config.yaml
n_kv_head: 1
lr_mult_up: 0.777
steps: 6941
Each number is 128 + 32 x the weight over its row's rms, rounded and kept within 0 to 255. Layers, rows and columns count from 0. Numbers have three digits each. The size before them is the row's rms in percent of the matrix's.

# up: layer 9 MLP up, 384x96, rms 0.241, rows 352-383, columns 0-95
# down: layer 9 MLP down (transposed), 384x96, rms 0.325, rows 352-383, columns 0-95
up352 097:047129165188092145191178149124080077150136139095122147158137112091089142210178171160129134111172170135111103150113102135064142149144174086138150116141154178071161105111097075158097154144067112157094145120143165101148102120135134115126173108119102141179120152113178132098081134115158120113
down352 093:053151161122097125066163100103083147147126156143130135108143128122155131107090144116133104095136124101122116081148086125100115176122110185175136122107174145174166107135132093130109152144111097109179133173135199019128090151114090118068107174065096140128133168135147134207110169092122138100
up353 095:105159078127133112052124078104143163178173143117150144112176151175132141173137190133073120198140170157124171141187094175110152185127150101141137091181077111115115137119117059095131095138075108112113110125128117121147114206126144132156142142108055153103151104132122088107122113186128146138
down353 091:143044081174137109149106101143114152081154105142127117077092161101145161103065127133150124118189124092135132064142172147133170122123129181109143178156129146115154156118138112130130165112117114160156120096072213144132125122132159137181135100091071125107136070191129159169082102145068085092
up354 098:125131142147102073144132071117131149125156092059123116141140135190119108154118142145071174203119077106113139143138108081132139140123131138133194194079151139067124079075178091160155100122124140122093164083170090103111123129161088129108189144114126121095101135148124153099135182121156169047
down354 091:130051152151098097077145147115169124133143157158160162119140225156146124170131084105191136092143123091130109130095076154153103133167112112143150175098079123083097129092128143079157113132193114119086120195133121142109184175153130171078165142087160167123154127089123128143145112113094067146
up355 109:098078106088106185125167143111131127133165120136134116141129126152082090124102090156096173126123087094065167082184176114168152134084143183147099130151113148112153094181099138118159147158152088092125096089168151097103175066090041136075125123107070138121117086103155135141163148093182119142
down355 117:089143126091087151127143153117131081155216149147136164126115129101175156168077100140169129126149098131105169139161140165186158092147146090094122123120169146125150187087135086083223081112090079082087108106116169112095131137156097083137078143085100106161100143099114143146074135159163131142
up356 099:144110100113091131099130132107163102109083111117147119172084089149167118126107092087100156126075087103121138092154093135160161121142163100141145147123130153143101114088117076143065181102106095150222114062124210161148077172085148097151129180122130115058144137125112102155100115094134144198
down356 101:149119112128109094120150098106133169055133075140187102123152083132162120074099091138176117133109138155152106149114131132099115152160158107078179117125090146144072069129086043144090178122205076183138094180140173098156122112137128156097087125108121162125161134182131139103130153180146130096
up357 100:095049157127090133146148162141122140132167186150182099099151157167108124149150146128104114072096173114102113070084090091160123112188104120128097179157137110131114106179113167140156146115111143095153159213122211101192155125151140087100096110149110164127125103157152122116152075084134170135
down357 089:137120139139118156108169111158104200118121117069134131125145048117149182118103152083122166141084105132173169092183147133166138193091145135109148122176149116109135041181088186147095150147122189133125109120138170104129093104115111123088117094077143135101186079110119097107125173119092086160
up358 090:088115088095117157123157164133121087117126140116171177073087137068192155129156110166150121116124114143070126161091140104167207117084117130117126136158109198115109142080103124154125174143106133129112182084169164104150073122150114140115091182129098094092127098136079191106157170122091071165
down358 100:073163124110145133148074086088087090085160086121151166152102166102075086167117165098132128130123152184173116107114127171112125125113107124138107130128131106142094152144130119144167154181093178037102109130114140164088128121156124161172119160092077116203120203133176080137102121093153103178
up359 093:107077100145094175117148190105079109159134164073142143081148163123129145113183184088124063151147161094103123113135118163123146116142149129138140113153097045086107158114128124146206120087097146107141066161126148098057159097072142122165141123122152165118151162182093188120106120169131125132
down359 109:158099075123115146157162170115135140119129166105123097121131183105082098061146100123132116195172121065197146133103055110168084096102126149160125128115089098110139118096132085128122127094120144111087163120159210131102145116126088121142110146221092087117121156131141112033102136136113129119
up360 104:149146077106018181089141098179062119131098118143146195102128156147121143119192145116087125120095128171123113104118112089172127107160115099112127150054106070102128096187129137172128115113141112166129168087117120132106086162102115134116137111185102106143110089157118101111118127163081197152
down360 115:045157161134143108164174137062117156150104112104132126126094146080120131154109147143098135106093158138129044118174149009110121127202095155145111124126112108115138158139145116144117120113142152093103098185144094171173133144156163108145092105138074112150136099104134123188147071152093181128
up361 092:051149133172109078115139170143185159200119104109073170124103098124097102213154148160103086153141188167183111092133119129113130125131096194136165141110102179110113141125101164155112129165083074135137184129103138107134092055141129110084121125140131107145163114096142156155129086145113111173
down361 096:132095191100124141121155191114108084196091121103134107144106101205175078151108159140166138157177127075090129148099107074079068130132147127139163102116144146091126141098124161120120111052212080073119150175145083086103089127155135135088137108102114141117135088109132155150149115095145106115
up362 100:133132154121090134096088092131087116099135116167164129145167059139119156121135164143116161101126081191082068140154155139144146131143124110187122148054102129159095116113122078127056116142125100177128093136165154121157124068134140140142090112153124131132108235170115183073147109126137056144
down362 098:107156100175152133117217125217121131117149148136124144165079135114116131127156195091164169092134108157112127154154136102155115150132197102099088138100166124090138133157122114124115117127082105095167140143150144134140160073122152143181104178181085174131168218152155129093108140058155141129
up363 096:155105153152143116086166154126131115086140101125098155041133112099193102139105149086162166111169140176127119148146156124186152119180112152059144125083075062104106168151128116103140103143109188115115162078137080126073077107123122153158118172134113172111203110145133127131085160172117126094
down363 100:148131116108096087142153048106152102145166069141070134126162142182134141135156142144102109099121094188128151116115113153131146109112114098123130096082091100119119065105145180095143127176135146088081112154099122106099172213105137085133094178064150094177093159101114105129142114092079125054
up364 110:126160112111138099090149089088164175094134140132178137145121143103146096086137188137085130080102140110195114134153167088167177201136158146142105135194111198153166185122133147128141185111163138137130071089091120103134177116074088095153116139135138107099157091136093148090103132186080099130
down364 103:098035105076172118116166098087123168132164143193139113103086118150167092159151187132163115101151119162170113157131130085128120067116177100111114153117082180158139121110139098132090192087144055123100091123183105137119163166071099085154093127133140102168123162153136106156125102138120139104
up365 112:100118124138155137096165125150107107083136149142141115178134106184074098175159187092140114161059126215141203120152146143128079149129145085130172097119136095128117114164046125098128139135131133128075126154181116145130107107132097177120147164171148111121181110125152146103111077181205146107
down365 117:128095156095131148131101102094132145149115089097138145108129145123142156158078095059162099142110168095126145083117163100077127093104158115153154154169130129133138171057121083125089092155152111137161143160112231223218129153137125156182141122136099078169129140125143092164148143153123113098
up366 101:147129149157156107126161196139143135150125128115144179098163077084083112123135102203170119125168146117136206161118143117173085036176107112131113086141155101100126065092142105131090136169122144180114149083170106146094150132169095120117074149164127104139158159115155097082124152104102180090
down366 105:055097168138104122098113143130078140128153122097078155091175106179147138114131109169157182102139165097143159164098095151126099177142129188128138175155039132148129119103179150024128132175168142112117075119086124122114108119154122154086102079144131153143146114177125144066108118114104094136
up367 096:110091122139156190130104191103126128178164129133078100126149140115131169154122196154150115139117128084089084160171129169104121083141098140104019097153130177117188133158138085148118079109130126114160176081115123074152108085097132095101102171127137102132143054145100105095145099085132149110
down367 111:174174183200124162128124168178149098164095192137162196109176134117167178114167165097102193145175090127134090140095123130114129124158159150153074121115162151106105176112116100129080112176114127132126157117071123088146157109082114132122120106104109078131187153091147134118138100145143171063
up368 087:090092183109147072198113142062085111091133139111143135081153183167125111130116091185185066123116104157137115080177116071119167066147129118099158078146094109111157125117120100176163165165149088111139142140125159115140143088111064124179080126136135149155093130105087123169136096091147103136
down368 090:108106159126169136163132132138106125094100133155152136180098181128127119167120125135092156073091195102099097154154122124140102122181140127119089090084196155127124104086092151200125129091124110090156132096135116055102129143123149072111081139177135177038098159106109183107128092142101168078
up369 092:089068121165098116178170149153178088110104104126136115108153131171182113125122172098126128064111092097126198161152107088070167119142070175178111143148121118112145181045136160123084134167160128098153135086149155144119087084129128061125103127122149127152159135155125151099188091163098146142
down369 103:094202175171132128148124089060159126092134092108135062098114075152148069191137156110104099158083110125101133143138144170123184156102085163149105099087142162113150151147112080144156167095107135098154117056121080078131139118130093165142142098142085091125103151157140125060162101163108114151
up370 101:143148195133118092185129166128160143062135108103142101132104116102105137167136145203123176131087090098099143148126132208143125154102144099169115157131050131101110137095106055126078161213133124128100136083111090129137164157145090085119140148123151069151169117128142138184109129074132149104
down370 100:101186162131109117201146122149154132076091147101192086116183159092117125109134133155176175150096131119129129127137107146112191151115133116138105135130104127094157141172140164118163075087181124142152053072094144119111140151170088160145167139122176128094191134187113140077181120066169132134
up371 104:076035133117116163150144171129154160126133203126134142102167073150158094094065102117152074154155166108154112115130089098119139162138140146163105111156080124149131135142073099141081088115110142128103111128102145099141190163141123102172145086169120148145134038087126135150111112107055116183
down371 100:118109194182185110122151098105143129134175140099075108173118143079131116138165142173159075150095154142170136111169172150090182128146108126148155142166150160130109139143183119141126138148096083175087040094141090098168126143139166195124153145047150141117151140182125108098101130070113125139
up372 106:161166135113095143105096123134119140213158144130090165058136113152093161131101105142094125134099156097159149108135166173164091122123149142084115116085105129121135059134123129165105101153107123146072098150098085133055174127119134130090122151104139147097158075102067106030103153110098185080
down372 116:106116117103136140168147110138134165185122169146095124099125152073090071192096128118194125080103136104062148156132138126114129158161150126163095159076126110112124110145135127150104113107183131067150095110077104162067136123049122140077184137123142133151099172109149132065167103141162206131
up373 098:068107134129087111099156086107154095109079145114162108099159119131103096124131197182064127117166133193102120152120130107152096115152128108074136087148109154164112195168120136148146170112090092117119123108181127146245137135157137107171071171137195156129121169162144163130113105128136118109
down373 090:120232120101123113123173141102098111124124107107115109129148117118052112152094190136136103105153146119173150137164140142082161109140099155108111142182133136127197146133119208119105115146125140147113151093162124141049172100144153144191110144117111084068135074140176175110153134127111049100
up374 109:142113213153048137109156085147169107160191154161095188139189173145107142172067164136112144138100082132144090145120087102136084100123110108148128152144142075149135162133150122178101075117143130085165151115162169122110139231135134125157127145148127077079142165123134117119103115154133153134
down374 098:112103078132103096152157113143186093116154116163088133156124175137116175091174109155177172114150107175113098165131158126130082152120122071070160145099149112137137163072112113104071136095148119074158193128163125076107128127149095135099091081128161133085124149195089181134123216120112104140
up375 098:135130127097082098148125180073086121144169189099130115129110124167082159163142052141189113157147111159120157086139089044130147159137154175110187111142120122118113178156113125118159144142113101116169128112193120077135133122058129174182159124100164165144167113128110074139157124127189157144
down375 092:151115183129166168114137155173130109157154112115132133118137075080158163051109088134098106097123169153124062175145149123121109085097111129100120137079173135158171057145176092103145117151109100126116092136109127085117092094201124122098045095098150090150105152107109163146127162085173075106
up376 115:118169071121115070127084106077158116155204144101118094157160123143161149160143093084181096161111105178147119120190128101188167118120141063122128146144156092061148108110139154138121133120056102160151144134118135077225103133100155102139123119126139136137129123099108111171107132112208102139
down376 101:012168163060108081153167140076177164175230161131148126150159116098190153146104128097114084134128123118120058117142121139136132168153116144147144106106116131136156155126101128162107113151138188163135147104154136155170123153148098120131065116124101170118096154113148147067120145143137144160
up377 118:195157135108093149109089096139167101096144135138171163119114192096149189159112124196141155153117155176130098091125112124071200194113118071155083127161091134132097177137087117183124142143147182135059145152108185106124154145084164156148141143143161129132120137123142126099137114174088168095
down377 094:100088182145091070160109132168162147108144171155163142175083164156161145075149118140091159178132126119155127115143088142139173116158127109166134115151145111173130208146071096171177152208118145148151130144088125168102111098084089107093109180128176112131079111142112141150075142125098186102
up378 112:154130153097084104158156112095122108152144090101125084170180164119103135136137116195131135117124075146184115113126117061138151131127131099146134150159038096108185141166106138142112133192193146107055159089185115200130170139141102155125125179147186114144137089149135127081112112165138101152
down378 132:124145162129136140150099090171102137079102129188150153141176122080118161082178141172124170078052128153114140074160086077099129100124176153140126120140127109094127104097137098129147148121190133144109130084144177206190112164163171087120119126103139130069096176161105091126063124136097142139
up379 101:099109148130097133123140143079135103126125156142133139098160149086156168130156083152124178122195172156125134122099118115210091064172120099152188173158054157178125159148105198176153143136052095101103132092128091113115143164144115118157165164078142113118173135178103119140130110169117158160
down379 115:197193100125221157134090097111136144138138082056150106141129120108115125153099119140170102166139132111144132106200154093135133125082128112148109090077117112109132128132110065132127143095174138113134161223136158089103100083124105171114163133148126085111129128122141107117131180149223104093
up380 105:188137123112158089084138104129135123096126102134167107072144073076109097141115147162096121119105169143122108106123170133172156097111104064162081184130129135070126146158126132191215153157124100130092120124138083156153166120127081191133186172096210167136135137107124124131142138118181158089
down380 092:133041049097119166127118165200101156169120131127073141134123146102164123128128140203156152095131089187099123168117180068108088114111100151146072149143110175095130165148116130134178127081182098129149121137170122211137141100108093089166133112087104139102128110130142156122127091160130131139
up381 097:156130117107066132097118068186124120115134128168113124111117153177130093115100149161105194147106135136142170099074132120118093127148162163125123130181133115120137091162202163172184132130079160091089117111198159087141079183197116095085118172108132072099125143136093125145114148163123153192
down381 094:207151125145153071155165090168099053093132129085096113145107134170114160097064109083079130123129106119094143145095095108150121173089127152099139090126129091101200140189166150153145156100152135137126088108169086089117122115117100121071084118185145103098159131124130095104085131094200140140
up382 087:117123087122111161108063090087189088098067082112119115130089166132108107074170106119133152129045105167146188094165143129109148112121075137125134150132118056078130128151125123129093075151141143111137129144107088106120087125114155087090173137143143127079174108128113066126179119117189187098
down382 095:113174153081160096162083095163112115096112063136114144131133099163130120107118157172123132073126124125144206104136196102126182110108153131130106115038111141091134115194092163151129180137160076168128160113058151169157089107125129169188092147130106124156121155177116166143108121122119172160
up383 097:126147167174173158101097146122115110102134108161124110135099098113091137128099140114127167101092149168174169145145140082102156109088140112023108121126090031084125133085093119132158154204147091135103132116120150126164153148171161125142157132133143132156101122114169131014142150133161078107
down383 097:157140116093144067082159086139144136071074133088169175139139092102125144164153094133105106173136138074099102154101132113189101063138115175143105105096151149125106090095126098154148164112131133104066135149138082147162067096146135121134161130163170071071098106159080085181091099095155109163